Each number is 500 + 50 x the weight over its row's rms, rounded and kept within 0 to 999. Layers, rows and columns count from 0. Numbers have three digits each. The size before them is the row's rms in percent of the matrix's.

# q: layer 3 attention query, 192x192, rms 0.215, rows 0-64, columns 96-143
# k: layer 3 attention key, 192x192, rms 0.212, rows 0-63, columns 96-143
# v: layer 3 attention value, 192x192, rms 0.241, rows 0-63, columns 96-143
# o: layer 3 attention output (transposed), 192x192, rms 0.238, rows 0-63, columns 96-143
q0 095:480536424530487462547423556464488545455477523475438442428521439514473549501511497493515543598477541509528512451460512501548548466523470497475526
k0 078:524456554464509542452471512636453529640435575580553454524491519507588479551471429506509464504568470536475524580617576454494387525582475498502505
q1 084:486495601548570429522480548571553531549533581493496490484586473547495617516497424438538471578422442495511483513478476484493485522444469502551387
k1 079:522520420497382480501478441585465537547369354595490486508583532530479493455538525541442527624563554503463579515482519521482379561492513499434552
q2 101:419524498462568436403519629504483502522503540487515507369451441572514420461544502480498479519447524504553541546591518530456493537480526476557602
k2 079:484519424492573485604509572493483450505497482446437566472593452457430539513458439461444482499445531526442513613558573443482490573418459546554542
q3 108:473574389618458459487483492468521527497507553565512420441576464570597577516530457456461476550473479536451550480542601446501436561535493491502473
k3 090:442504522480511487496514538464482533541624496465398545610475437555446480444465433529517384507483446437500419539400494566497490485478450555497420
q4 102:509460526526531496499442539546456533529631590570569474469489518583462504476416426481563531438406491551458496455542561437482567488465436557487501
k4 108:538494499477482368562542586477514394545641463510453490572474453556424504424512504527562420463431467470430512491370456527455516448477482519474515
q5 086:433499477551438471546518455441551451429453552559592477510562488442577531479456424526381506466441479458428527487531578587503427529545479490485520
k5 073:423503553548457548528625499499532505478541634500531440485528561488465489600579471517563388491567526550503611566477503571520558516579484486442580
q6 105:445497456507445499514585539519458459525469506412438479457519538510426527536537534440557538511511578412576533600525526469529495438423458510523496
k6 091:428459538453419528461484561515493501509473499434457380456439537382512482521493497427522501524516583459568602524482527496496453527511501544468484
q7 091:505477551431532430555489550498465520489557567518532522479502482521412440508433478488434508443499532467509509485518549506497486515569489510512589
k7 092:558486511572560421537531470482526476506633433466480507585492448528548521458455483471485471437465383524511459509456570603556493486422517455559564
q8 105:402486510457481494518436524457487510545589505524570470530479457534479520382454446610459521577535476573544511467600458473506535526438508461377473
k8 117:532503525563451410528465592519441493560596484515585499541475550552526529393420465474558532517456520444556490492477479535522457498434485518452562
q9 095:465499542584484458510460507548537540516451538518558520413493476454469437583423552456491473490583437598511431404542514520471588421533551518583502
k9 115:513444451513567420487564574507544500423548501450560566556501424479476489423557523458471431488517468519391381539468525530458439476484499444521557
q10 111:470510412501529585546463484469496555542488486487496492549435466513528483415548549474473531520491455419556549478543488553406631514489496531546483
k10 121:544534580436494461468500526506553527497525459481453511471530439419447514460490495565505453502496519483543536558396505480546483478408423480587573
q11 102:509503407519450535527473506525489436549526496518433476444525565524510505517459570463489533576557471602465531433603542485533423467415486433491525
k11 107:574525461502544517512521553655457487528446448549422555413559586521489455541515502569453579592476581562450469424648448409457592451513526499472446
q12 110:473618539535457475494562489476387456459558556532529518521489510521489518452497456433488517455504543489411453568515548467491459486432409558513421
k12 111:496592464441479511555543420462485494444440562554580509485481489459486427627554472500470575518468558512540519568492453432476553565545506463548633
q13 112:485540530475411551481489443403566465523442476521454475511473476443422508404490487592477424525440490464562434480392460567520523492377539536536464
k13 123:423554468545442589530396495494496573480551552509606419560540584491466454517436549483480561550455472476513446454561523560451587550415519497447527
q14 108:552452507387429485539456437562442377535552515478502520422533453578485437394468481557486480534507521568527529596553379486504554482550499496516390
k14 110:426583444478564509425602571582508554448596514465555482541491448560569520504498563464503418590453520480462544477546535559506507580528553477461489
q15 106:563534630468496489477570490538505414533536503386483477398564525478638499447455549527512502443516510479488532411463502412553532469573517486586534
k15 117:532491505572477492459511444496528519465499468446466463495440506500450466552529555472550548482388505448410533530495503500464524494543554517510512
q16 108:494444507498659552516489451524546491474638489514566470562532402446532430448517404532472409492451423458454525533594500373437522460553464538459511
k16 111:479369474500558509554498451517511436490557499525580521540472513490575574417468531577508526510457449460446491525471529507538473383510489529567484
q17 101:536422511457585554517500522525485494493545577536474446446471465495483523445477561491484433494545531492504526603547485446472425490498508573533604
k17 100:510438465449480512437524615576521484564605501428513488491503476535525467499484472478416528590469567515532587521523501469494500495507623611556515
q18 096:445561518520491497452461456535560588493571570467594441524474476535379521433530590450471497509549516639373505495512570489486565522500495450492396
k18 101:492496498486476471462469493525505584441557591507567513531519506530588467618514545474500528549507436519422468494456549549494541467538520404531446
q19 107:453482412438547569603506568515492482437578471504587470505542472540479550546601480502490624535550479451403568473503554504438548465428505445484539
k19 106:532543421432538603579506524540495440523558497523458524479546482561484515505609486434501618451447508529484518478592546489456522534490485540497486
q20 102:486438535580522542517447501468454553598471374482589501441508504511509556479427501579462556410387394571511549569541531507498434525507508558465449
k20 105:533485519573549499427492487507512482586517449659563335461495520503505515503452529459473509522407366463524501496480533517460486506448530504516564
q21 116:449438407502522540575491520485575498471350427542499513502542492472461552504529570475554564517450486509507583491552431571523537537454511540479466
k21 124:494499528398478513549459442475548471562533455510443569465597539549368472556486478506536603509452333512479579521455435504468509511447403484484454
q22 108:485501453502515499333516486597495477508498516409422567425590537540552522450458470478630588556454403501545482594494458552549473564498577569604363
k22 109:447566597446545445377474469595529529473516467481537511461514469435450466505444533473542571495473494460539427531471431546585495521565561523587529
q23 099:514574390466513520478508494471574443502573544405506502525509594470530435517491441423505555536502481452444537460517426522484509430426548476548540
k23 098:533530516522613509534517521466566462491583504457417501497393530468487483534488493451483491545455557517485535550491427484429426509419491468489594
q24 098:484502476468519522521527571478468530535416454505498534463511409495438463459597465528544544487571405522585506545512505548522502567493516448517597
k24 110:459506415519521550490517499482490561518516428509594513469454517444547436518575479531514493442449423471540461428527531543510472483519567421497565
q25 106:440460509523540558514488527486590550479450540482451538518448530534469448518530528498367492579510510580534504436406466495478525573500516503536516
k25 103:450442545558528546494537466549419518506422533472485449519401530509554507434564530479450463474539546503487507464430448437425504595613547547593398
q26 105:469595476412503446565518500504506509521523516470454530547386543462462534376519494443456536549441541437489446525422481472512458480526522546482492
k26 102:496492544510523477518546526530530500474548533488551553464390510481578500427515492462569455466454410449478462465505526480521528488472579509476522
q27 100:447419380557573448504484483384492462524493498617468486515527529398510448548496494436477448526487443480635495523437547525510514499438487604460443
k27 106:477521509557459429513470488440424576461407524491499540500500500477531456598514542443481485482430497456572529536569476513508517470441511583502525
q28 105:529579515505494521454493521470511427513452504481533595392438486485481609578505458518516481541403518460489473433525417487428524395543598526572540
k28 118:461478435547463613516453481491477483522474453527506563416452509444585582462472507484512436539373523474469499452502410529456607440441496501534567
q29 103:464501596600487475375501438500416472501467474457517555476458475530541505451577475443489434522618552421563479491447391541502440430527411478545571
k29 106:522517585493431443481577500576502508506498492521481621406429491584468461480577543534474546505505675509450554513494504488493458517561473498429526
q30 103:446526552568587482534382476485625490541428563562575463466508422384579487419536490508546535458510429489481419460487535486510583537624553535427475
k30 102:476454522458497609485452497499543556530522450582553461537431521448472558478527588523545475474524408489415469509585464603523538487560536488530567
q31 105:488521474509446441513460533473515459478483463527507507479474562465473551589527591536473494525509509602551584479562476440544391479461507455429404
k31 105:505624438481508551525450568489463476485426452481402502564475590587421408584534624540482488501525569589585482505572510498569500522465447487514498
v0 101:470428494470480540428519451560432558483526548549542565517481498550492510551389529508562537468492428378435510403518443481493564486398511548575503
o0 102:526575589470482527520460571567476464547517524405460383521467553546558450513496517530462500594511542559533489495426564412512487515548473474537485
v1 097:446498412551476550571525511473569491502507541506479451539464472549509457440524518464446472455510417469477576484499525603602509558428522452504526
o1 100:504630569473473457409441414505466450457401502543493545431375582459429469565551485532438502480488716508505446462518468473447458420455506432497538
v2 094:460423521482506656491514492470417557543450497567610543435529528590499562528469535495481517509541530494552489470390492555513455468471425494492551
o2 100:528451526553506534544503464575520566458481514510545479642444483502571480498521545498468494481592551455484568514482502434499478582586515491485427
v3 098:529394458539454552461550558495475560462425499564480441506482500614540508537526516566521403432482532511541513531539504585405362407475453525511508
o3 099:540508394535448458566506493511412469517552598496598513560490493536535402419525577509441551492399654530387535476395568464525457459551504411522457
v4 094:457464585506545412479506537500551548500456550492443544470541467591441515482531462511467469432464528442315443502455552509463448449413410501492558
o4 089:653515403492489553586538503525385526487419418495562496519473537512528504408401562547454450532463561533517543594463382494527501499494411417554526
v5 091:469406434452442520554454493481590591443490487516519441512547479446461429463527453463479515513572471471508461481554498522524609587626502444398488
o5 097:396544517487592502411587468474490459520416491565495605455449487571462549548516444512554522520523420542535616487530488449506514384489542483485501
v6 103:429427504537564413460576462484460578546581471552451555497555542528501468533598420524554498429562421592417508401584427491392453525517404552416451
o6 100:474461430549452566478478442461468440458522436490499582555562444465514488503476464435479503527515511486577472540434471430557447454467428428488500
v7 104:452502506445525473459528539511486477477536472483446527472421468484499539523423512428508504499413437508613536376417463496477515472443559533543546
o7 111:551475620547512518538439439577500427521423442509513492609478508519468533383464528600540542531507491471541531473478510500548461570484459480480465
v8 095:498532489473574393456608518540479435544488485463578429482443510565519428484470488503478560580516532509375549512535458539458575473547476579461459
o8 091:593546505505519583516506446458572518469423504415488545512546571447536485476427445443453505520516546527574472629415469563586490558483604540535479
v9 086:526520496462525469522554434518573460466504489493455486529545553596535492483448498443485387512595535436460499595615502524507518424520501415549526
o9 090:472538522455431420499560571459479455600469499515536489447467506538466432518441461425508433550473494449517507551405519486535463516501493459531545
v10 099:499581489481430553485496462408550505417417517529507444445511491519475490517485520580509531571492489474479541512546521475500521496606467533551513
o10 095:460576546456566498505532507546531519570509513542582447475468561452575449562455546455443557550562509554590451511520510485604497524445566584460494
v11 089:487477459476463531443530472481489469368602521581478481451451494533502573550489547550508532560523434446567495488600536435523460542543480364525499
o11 089:540495530494486425554490533461565509573412495478563439613552504486462554517455560545555509486509534363470579458501486531577457552535546470472520
v12 090:574458555572524438591414474518517484508580389507510485573474601429515458489533505501445395519459496527520459449484512437538445430486515449531500
o12 087:489605551418509446543462444472464449549484507521432537449480420506497489476535484528528460486496483432518487444428570461538471547445435499391512
v13 102:598451536463475461525512527533592448544549450536441457481453449500508555408504459425493430504517531485411484528426470498483468568482478543576501
o13 098:486593463506569488493433453429408519615496496505528449514477480431500506404540484517454386495437455440529542475448499544562469477476507494503431
v14 090:544432404485501599548466509475520550441460511443520558445417547494441505453491440552493511548480464478509581463552551555524504510494512542480455
o14 089:452438517402515483541445545505515405430492541542478504527577492511481498536483444532446549490485493508456440538534557531430536521400493360472510
v15 087:564423482487514458527526492515481462537511474424489521534527435577452538621494470490459565556590494454503493408489500507550604506527456509532577
o15 086:524526578512579543480480492467556519539451512568442462520485487480542549478530581484529543522445488586589481512528516469546463643532408521584431
v16 089:422546507454409561416518494452497575483544514453608508478443443404461461464483521487409477536517440463475449369458600567491486571526444564396572
o16 089:470540531522546527540464441531613522483501547562580465546550586437569478521453588486525540406470462460524537558467486478517475435447522439525561
v17 098:486495450404488442516488429634472539493551498432525651520497469482509636554485518487435528531441505451588540517505483520557548612406445542449519
o17 104:508520545570466513394569608497533511414521557585598482478461581460501526335481548510490524474564466539429526451496472505544470542585565462554447
v18 098:441465526477466580488460436547442526437480506461536468448501625553502500514557406439539569564405546548553579476513546490457558527509458483483512
o18 100:435481396477479508498451496518521520427449477466529507452503480509563526475491591484482546536636542454544534484548539436572591414482548557449434
v19 094:437526498432467445474560524581495445543547475500445365522468472475393583510473567506408515478530598500523435514442520493518428481515439427572437
o19 086:534523439494420410543560628548532527448397393498456521474415451507467537431568535483410484549488401495414501539499422517507513533398507449565465
v20 090:490385552568512534501591489494520477523481451504403471501519507482540518526544456544554540557433511536396515590433535490433577414488549455452420
o20 092:530571429568511530442521444496449493419458592459462576556474428500523562518525426489508468424484595527494428455563352540475532568517450556515597
v21 090:464574463534540564502537405484456461460470505551535575523442459497475464507438588471517457511533402554495483542474509483518529587583518582485530
o21 085:444455521580533472457503509587535543514566524437461481459536514523610485452476369536458586509487526479545465445580457469408567504429552566498392
v22 094:490579632508536458427461568508555463577443444485537532500580457455503595399477589591561528474511578525525382562516529511562468555466468521475590
o22 091:567449502494443543481538525524544525445575512441514457496446544466453446518476528487480455507448449525499499418487505532496533519452508573500399
v23 090:421441476516484594540452518493492566470455457528658511535464541551449479535565451512478582529471584488483471536577431515539539541529534470490489
o23 088:477587466513602503434563469511448559523502494527426508440561505466566469527444625484462588440483570509486509447467490448508579479480454463496490
v24 088:444444545435518522514436522471534523464539493471532560481419441580462434525543473459484504579549599474511533513470563534533587436479499429511489
o24 084:529525517472494526553563542560409425464426536540554442432554579513492572403461492600517528420508482527425494468535451483597508547407359552461523
v25 104:432440459506445540479451497466437530470488583543516481478471495552407479592563595472490513551534450518605556499537457547446538565528570421417464
o25 105:455537522547493492507549457536495498506540521534583457563528538520527515501566496628452569436507569372471465460543510525588490569489441494561512
v26 100:521474421452596542484505497489353503506512483504514452453519443588485557484460543562479497567498514394531546490553485490424476508582431530484556
o26 094:511470543502461466554456534582564507465497515431538519534584571485547463503565472505552513510558514480382467536524520413538477527494564411495468
v27 080:491459580501613552473500537476420472508517503434484495529525507543433444513563495578519426602447543504503544483492489522570488483536531494468488
o27 081:554534490475471575540491498451478541497433426463425502543488521548675564561489498525508600490535495526517518462473546535566493476476414430464522
v28 093:473450456502581547526543481513513562406485541420486460428485492490595521525457483432477518426515447551376529531537422492476507450483550416514484
o28 090:410366438577516458480538425494516505636378592513540548425512417515455546462600502547469523493565470519462398443530532505521584530442535590568495
v29 092:503468529567482574604497521513431505460556501450463549570536519443481481394435550572492558489475557470611438554554471524546532515563530501478470
o29 099:461570510502448495425528503457495441552568561494408503527384499503564451531518396497522423494491477536491451459403493513480467395503489414550491
v30 095:478479530548527467506563518448530491482560593545497555508453408495437450541508534444499502481487620506539445462455402527578516558401624500582588
o30 095:406507512535477578531481519490443579478426448503482464545507575495546475524527494592530589556580495546423579464525461480439501501469479491397422
v31 103:501516513482444491540455392537571521511510535458519543431469535424533574508517473422509548518511431541511515475526470482547499580540570453492519
o31 102:405542526469549487441443536515534462470497466480566552520460490536400506510496559488470499467494592492518493487513527575519553542496576543434552
q32 116:552439471474535443447504498456502486480450498484470582472567459450504511532551483476488514576391587522471515525407428507438430504540521514591502
k32 077:575552527534535509482536619534542471507475536538480478526517423477453494446523503486536479474534453476436440546504594487522529403456440570452546
q33 097:539497448513466506544442537450540444418453477482470482400410503502510579531493545460460528616502570463464476426549460553573567518537479512517499
k33 085:516461511515433525579437523549426472459588599528447446479561495492411485496494530493499452486525464553500527609410510442444499416551424530424485
q34 102:507493555521471520542472493461527535461499468511415594465539477491504497395507562558562466549468600522510498505426511510521464538542533500529490
k34 093:490526461492400478553466499516516477477468485550532524568551481510507513471493462517483584415453516556549531591519398443465438526600416552526422
q35 126:485484509483475500519477489519468464551475447509431535414448529547459545476511525514508538584479467533427408442581524512495620525506447426452547
k35 114:501451500492529430486521431432526528475434515636495527493502534481496521448530472547421523468495534537499488427518504460451500481524587447454550
q36 122:480516493461459504505455513502440426575462506496442537469419552544483551462530492441502503566462495563442411496596486536479549494539419416499575
k36 119:485506462533522468495478502468528534504476466520452512445457440486549500385530525544428460502480456485473482511440557562504506446518555484502493
q37 122:542488471534573455457478570494518484525505556508471422593444589527611537598513429500502504520540538460460506483530450397426469487497452460442491
k37 115:456521567524468576511561545587433554533577569458570448533476538462493499582522537452587471531525530481516501517408483498563491508517481532514501
q38 106:447466438472468505471563498513493479463517445450536488470383475485508564516531501400523499461449438550464480472553537467522535512538450515537510
k38 126:528415446517505421493429472380501536470480420485433539485431478507549487390506507524375545519526486445530468446532542477476501452507523448548482
q39 121:517497585577471480524410425488511464613402544540588548450516474439450544424446387477565492451486516529438444487484521566478431528541464417462507
k39 079:444578482403605472542450511596480420478564429534605470513566467499465510604505514544587507415508485574448478505563481452538535600445505552499434
q40 118:590534579488529485462485463466506568509510522519476503568590581577473354555570502609518510524583548513511527566497556528457498556539574473492489
k40 128:488528505458553587499643510603506462519529508462554530562515533489452447618556552486595451527506492528390527521481467431539484468497462554448517
q41 086:544452485475566538481519550465575464548621580523533438452429516502558556481550471537440479468415570554444550435472473439495547479459471549564513
k41 136:557430508526495445530489563531513476513608522493484521458504438526485499372474552434432501541489406577499492468419510473494444494513470471511480
q42 110:465501521537484510458452477497566526549484403568498609532474495534562547555497390513533521415523519508534461487431493493531520523487367541450564
k42 120:507431497409483485548515465577462538494561438501484486482542549559496481490478540515510570503435544395473575437551457463508545458495515555523555
q43 099:514505555520490514471529443442533598471428431494497531423445638490534527534629493506508542483446589468530431522398424462467440497444515495526566
k43 110:469432468527477456474550535457582485572476534483541545479511540434536472548491568462529476534567474536397471465470546556431465488473508569484532
q44 129:477585551500503545446453461472507500407422434514504521523511486420547432470479573454520537492499480439414499511498518518518494536509437518555455
k44 124:485553535474463458515409454510506424463451466526548479461495472433551432506503591471519469460456537529532475574474538501528496482530567455500451
q45 105:552427526490505460521544512520499440448492484512456473529550461553493460554445512476459554424566507598518418536436474399518551478465591567503558
k45 116:499476570497432498554497497458452461508534497531491438470503522445501506468468498494472570414541616541484533488547604517489542455549561514479500
q46 119:506508470446493462540481495452374533525473457572516552549528462512441561513536317483412584509480418596492415521521491538389558486540462481450538
k46 119:462521450472448419541543553498486507543478375518449382429586500571489449623577524429556497498511438611492458553530563521474462567548490475571454
q47 124:565472485551565511494551461510498529531546561484522588563505462483505491399573463496513543496511474478447453410594430589478521544472479498600508
k47 133:512468579541509539454538433541501513552513590489529548487530488492559466554542527443475433514480448559485408580501487478504481417542512453426503
q48 088:496453410542423419530574490443589518444486439518509567590554445494499571514544522432507479417449485480427583381359453509468578506438521507459534
k48 091:538450469538421489551599516466490559529475493487458516536494585511522525503521477590472524507455510515393547534448502493374520505427495411542477
q49 084:532483502460554458451518577553541532501550599517517463568476400459493485465473495462396480436555436421454504474521472527482515377461539486540526
k49 081:569446450472505503514542474511521489399511558556580587465591481582490508462565579514434481534521386453484547501605476484554475459483562450472453
q50 072:481468588543443471475478497453570468417543581458513474568521564533582560482484499443443522576485560470442429483555416480473419527460627514566507
k50 089:466441512623517521478523468506547486513555560536571449473543597497507440467484556443531537457463626417491413490461406415405505407540392480444425
q51 076:443592471518535419556458460511450515481504454421522550479501560431512490478495459516441480558516544556429513481534534480548541569553486452526513
k51 079:536526483606455572516545466511469580496424440457472485529463486463541473518534535499519426484520562478397490479546363454536513465460483507517539
q52 084:402463484534535602444474478431437634562552550442532545474473504550525543473386525530620535595537445500661523547464431540513422460389515536458577
k52 092:461504461470499496492506523362550449487480469514498585573483469538511479528539422641397458414513460492476553454507484490502533462542496479464489
q53 092:387465474464621541439454527570526553495442507485551595570580542505491471454545623592492536467417496440488455495486458546524530430382496476461468
k53 094:490515508523549471579445512535562598538505561451473491517485483574584489522503519539510482570596462534461564456453369498575509574579548541530465
q54 080:530488445493464470445552422510611502518515613479524587537394541496569542389514584432469541528466456416482400495533486522500433502507504520517475
k54 094:486539473500495474526555544376434557500412492427509470527485528476518545560519480503413533577409477529534452511421434438434508499459476476477555
q55 075:414496508560548511447512394432438474527430466515506525515422512460562486434611609595545503512497530493420560525566423426524513552483584583511502
k55 082:483512554495554456415483537453492553459509468458429505593432503457591501579526512506534478427524568508515440519508476574512493495523495529530459
q56 079:534480495496597520429549411471543534532457447455564547511494472529502432431475516461579519455500475517483465447524524523422552422519482457547433
k56 082:440515571561435462481508501405518354439465569566572440448590484478540437554504511453530485518507615550520501582496459474630409393420528565534520
q57 076:437516489522491575500492558564496470462529442493481490496535460483426437421549506530489575573491532500538504466542494515557552561602526512612451
k57 093:465551523464524487477505521478507532511588520515467499574469556511604498540466547516455414547468571569487433515563431563517504489485454420504497
q58 076:492581563556550503519471596438488478436529497409471513452452506462514469489389535396517520559467578523503443447460447523510399499502517426567528
k58 095:508482410544639512445425402402484429502494521473479560532643458517481525540416530539592450512466517483420469474499416567510443470468429523456493
q59 076:520507478470456530496506603568455520484539427440423488379487561438462555551474486491565545505468555589556536517564554450467587551576517584427474
k59 078:496471547493439440467504533517443477550464474439514513557541532534435527496477435434521464419512599462432431510496469502544448414493552571452416
q60 078:427506542440507547574515480504506417457380504589531540464497423475461477534467496380502480503477540486479539498530498449499494472510425441527506
k60 090:482564508401553550484467470531476457521493518479503472492478365477559426453510436528486455511525444455537514416459562488548510446507609415604530
q61 074:501509504478521453500418507501541581511506539499512452519488488500404498450501431509547533549476457511504449522555557477458466631401532481409345
k61 097:461436486522595529510496516442516536517519497498558534528537472478394485480426610493474517488492471446504440473511531570520455502471496510429474
q62 076:557430551561525450519532460473464520394463393552607422543446465531522412515437491564519509567427473516428531485510518549508517511477486577519448
k62 085:445448454427550478585460519437549539505516496529526507506553543515579542421590473611435443530459460447524592525430466514488518527572544504539405
q63 067:453420546535453501482451465542516437448602500507556410482511481482490452525479577492561489617611504565556519512499492533496483539540545517485529
k63 080:435529493497568467464457529569536522529409564545485489494574580430492420483551577437522509468527453484508457570450582519534477517495516454470410
v32 118:572568564474423515477534506576549508645513424467495433554440587481460508596557571447490534504466585481510480372460484491466522510507440458586505
o32 122:529393450528454486468463546461536521411488416495450479505541509508544494444493628557414460491519488558400452502483522468430487517525550577437479
v33 122:522478478435541525471464539406416594456484625531521502531492522526407491483430479572509471518393447386531484510532512584467497530585494466600542
o33 128:570499576593538581509568397370489511468533502510487564546495510477420505506425496566537514497499501479444524510495394519541540500478490533484474
v34 129:432523523556526528500532354458471380589516467534453549379526409450448595561487488506540547440485499469478403495487551506474563480523571604462483
o34 131:520478499425466494568424496492525567496387494488534472550500504544515515427423536497581418504474544471462527414441466615567461471520539396484442
v35 105:466464397504455535505425504495420536424421419538514480476400527540570530457514474442496474510514524524539398489479522449571461501458471488463489
o35 111:530539523453499529479480489451470531460489531586542549562568473442517479420520483599442472551552496454550502480586506516498455491541460474558477
v36 136:445579475542546468451417512540619459412527577549455525492611517524475477423460505453619489412468402475567525430426523457482523505562517460436484
o36 143:524414478524525495426491497478446530544481511460596517527469480461589460409541554434503539526473396451490524548391457551478428495436520496509475
v37 125:497492465537538424469550551594468515447579536473360499509460515633548471534486522486500501518452530488544522469540457462565494433455518474504483
o37 131:457399478517580526477497518583487595477498547504570588517594419412489494476559510452528486447509518458514551434446583438489539527635434497556496
v38 134:568483518499443487529539494429452488544516513457416547470443545538515507440518537585495491447549459520566476448438452503466404499465513495497507
o38 134:518450449611598478488567464453521496523490428556399454559606486477589566521450485581555490455531451512504501430556533562464519595469558530481441
v39 121:468598424543533549452524533526359473494494518495545557469580559521528550469482482472498435448498499527551430361457410499467438531429550517545474
o39 131:506411477564496443430476408508508419463497407611458585540524446513421458498444515604495415492491524524518614590497543498525525466577518600516597
v40 132:575449580509509474476429508425475515420524563535409474426501461419454504401533444443506452550592590482546522510509559477545570538498593491538455
o40 133:544590391503555476473497515532506450532533462397536512555506494471447479523488657462543450468463508543536571483465431499427487441547530459616478
v41 121:498437526463503514517540448469634493515489485381399570474535508529464580469506550488462476472561549487545496482488499630584541394412563454471551
o41 120:495595487430547517450451576505421499459546495571540580538555491405464483485540454524416519467527440565514540425411494508425501509532451440551510
v42 124:522461482421561466456589632466437543478566504545554488459531497440469427601584504443558517446439494540421441455551418544420481549423524472566524
o42 124:438554572559453478480479471461483485519517556490562456389504475587476481511519462551529445419542567491541538429517472525461567485503539531413501
v43 114:539478477485518512547463473408525597472533454518524530414588586508552465541545499530431464482464508461421446580505472522402472468583491416419576
o43 121:569565540440417472496506555505473484556544505476477511509476522486386500461438447493510436535459443494537462501407567517487482526364470543451515
v44 134:452497522484360495447587411454448539534524497395424593511512531467528483463594475495495494556535506505488435546504578492488498558492471514494543
o44 136:454515537453542487463467548485498469502457463462454302469430549511576560547449551582463438602464439525523521461521492471441489467573517498447453
v45 109:481550522465454493427456497530585597480491424473539437505504526414508501521470422428578568387511480417416475441577492559526516528442567470499612
o45 120:574513585592522525513494492393439447525573574537542499490466485499521507440490558536413503478479507601506456485476485603521542462551496553517561
v46 130:541600531530503528451523429516578503522606585520511572480466534541463504400540461409593519476414580509475469473417463460499563476514504373512573
o46 132:428498534463580516477517478473512549500600550472554479540497493552464553529489602480451467543580412479553555442472634529552424492491540531504516
v47 132:487533478454484509493447477504491417486507513558477432424405585600468588589551646466543534473490394484540436524482542543502558530552484409559479
o47 133:442495497514504550462458489501492611507511405413513567542603524477501433423572480551537551547504535552509484417504527601470465489514559479505577
v48 123:506514445466460516469479547473495544504415421473551385524455478612447462569438529566522390531533431438442523616543581475505558506487536483554500
o48 128:497497547533531531567439450472486508477546502496488597497459535448443551368513398454500561496439567541504480476533483559484515529593425489588542
v49 119:526520481562553550446655575504475488476501391467473542540500490532405457515446494426425440489395535547508485411384511457539501504479432505553503
o49 123:398496491453472447535486497552556538446483525533494426541437545535516566481553471534551490492554562510477597553551464502466510490532469532490461
v50 127:541500497586491503507422646479512512433486519545500441516510436498452563471477468474507451481514545447507531551453517526452463420545523533358504
o50 128:543519475429519493477495510502524545517539518422578480466439581421574513505498493439506514519562384453469515508574448520549508456548522479561487
v51 122:451507525509469517438467509389579499462441541546490555577429487549486547454571506544540474485555507530488533454487545523515557402562458438592487
o51 125:538415461495533516526477452595498536451601491472449546442531538458562449535498438449474526562584460596468465472509471487533452548516563560409499
v52 132:497590527434549464467513451542543447485502456526489426521516439621520474580523566557544425489602518472492527472407524571436568511470461455512486
o52 135:491472480439523556489538515454488532471528532487492554528456498513484440377571601432501488403451464528436511469491462609454464506592449457561540
v53 117:421387470605546443453510482537525518514413526555535487473572416473428564547511508498412494451536520540546488503567508544506472498479544483512505
o53 115:473528487534538503539483411541481445562529620522545496538471479443499468392477414480544554464526499491467414548557489497561521557503498468494496
v54 131:493497517513493532486500529543435568535459489444617462552482443467459404332423499526457492583526534498406498488445506520468434447484453413549533
o54 134:495518549481527472485525445432539398488543501512488496452477535496553584540537469506585494486565545433577481461512547529553499530524508527513510
v55 123:484472463486503488516534459523578503570533465536484487508476598483572552597538566562547507473511547475585426527591494486595549601486566504506537
o55 130:471536509544473502486445512447460507506496478521491580557608490482449405550570503472429531460447473550512403501428477492375527418479545493547499
v56 133:514547604491437548468487479583491386501491552583512453564568470541496513478482464512466477445515509448527480534443544518397468407449467444431489
o56 136:458475508486519531516556498454471585493547469474526475534474520527533447604579549533538423485519472446457604457531416507503518583437510571452545
v57 136:492390532515594439554510550476438524457494524478515538608581504519388496386507485481470590499449450472500503540497404525522483557557501522483412
o57 139:500484458494499450524480445562552488503476504478497503522513551419423516501486534492479487474453479519539461534445479529561492505514569432497505
v58 133:437501488510484474513498483448470453458544519534478544483539514517422512481622432475575412391508387504519468515478446467526487564517559496467463
o58 138:477597571491553523482525483557507457501473428517477510480525480519544466477465524518414510438525529442566580497486488408504471436469556487549440
v59 109:463571466444593549443523505466416494467532483537551462527510500506488452595549463464492528483407453566561495441540411481507593425478530521533550
o59 116:509520469498506483537472563569567472462533577610426489471514513571486543513474499501503477473487514522486536600495540510524407487413514523426388
v60 123:489515538413481453467406477367565465425482482548416505463513495579461494518515489472407529545544477457539467442524415486485479483516424491529503
o60 132:523515459453529592500589500548471502532567454545537523523541420505449373557560546528519434554430493562464579538482532502492568531510558517533433
v61 130:448511517417541536477551481462414458525518391556499591509528483439545471463484549481454515523540467550457525584433459535392508395551667405555451
o61 129:489553553466461463496413462459510540434454537458492464577483535521413529445481532497519461523463585475572472470468463495538516531586526544501476
v62 115:458458485478511470504501459449540534387450494476562504463485571495514540665495474453549499477526558592452420452559492480561465491474550449434566
o62 123:499494523542327521554465481558493396549566560586578503530491524475461461492404492549586527480558416496476462466553548582473419526509514535491433
v63 104:521453532517474515530502462552528507528397549504533511444515535437550359441410447532585514560426441592468532477489570475470441536449499483517474
o63 112:554515547440444511461392494494485428417494480452588488556469502472451615503447454524533528474547563435507482607481490488501524460623373488527526
q64 077:494557576475451539522525501514424481495506476476390560495509441529524434504461482468466586474540431514558451497560520507470447436462589516467596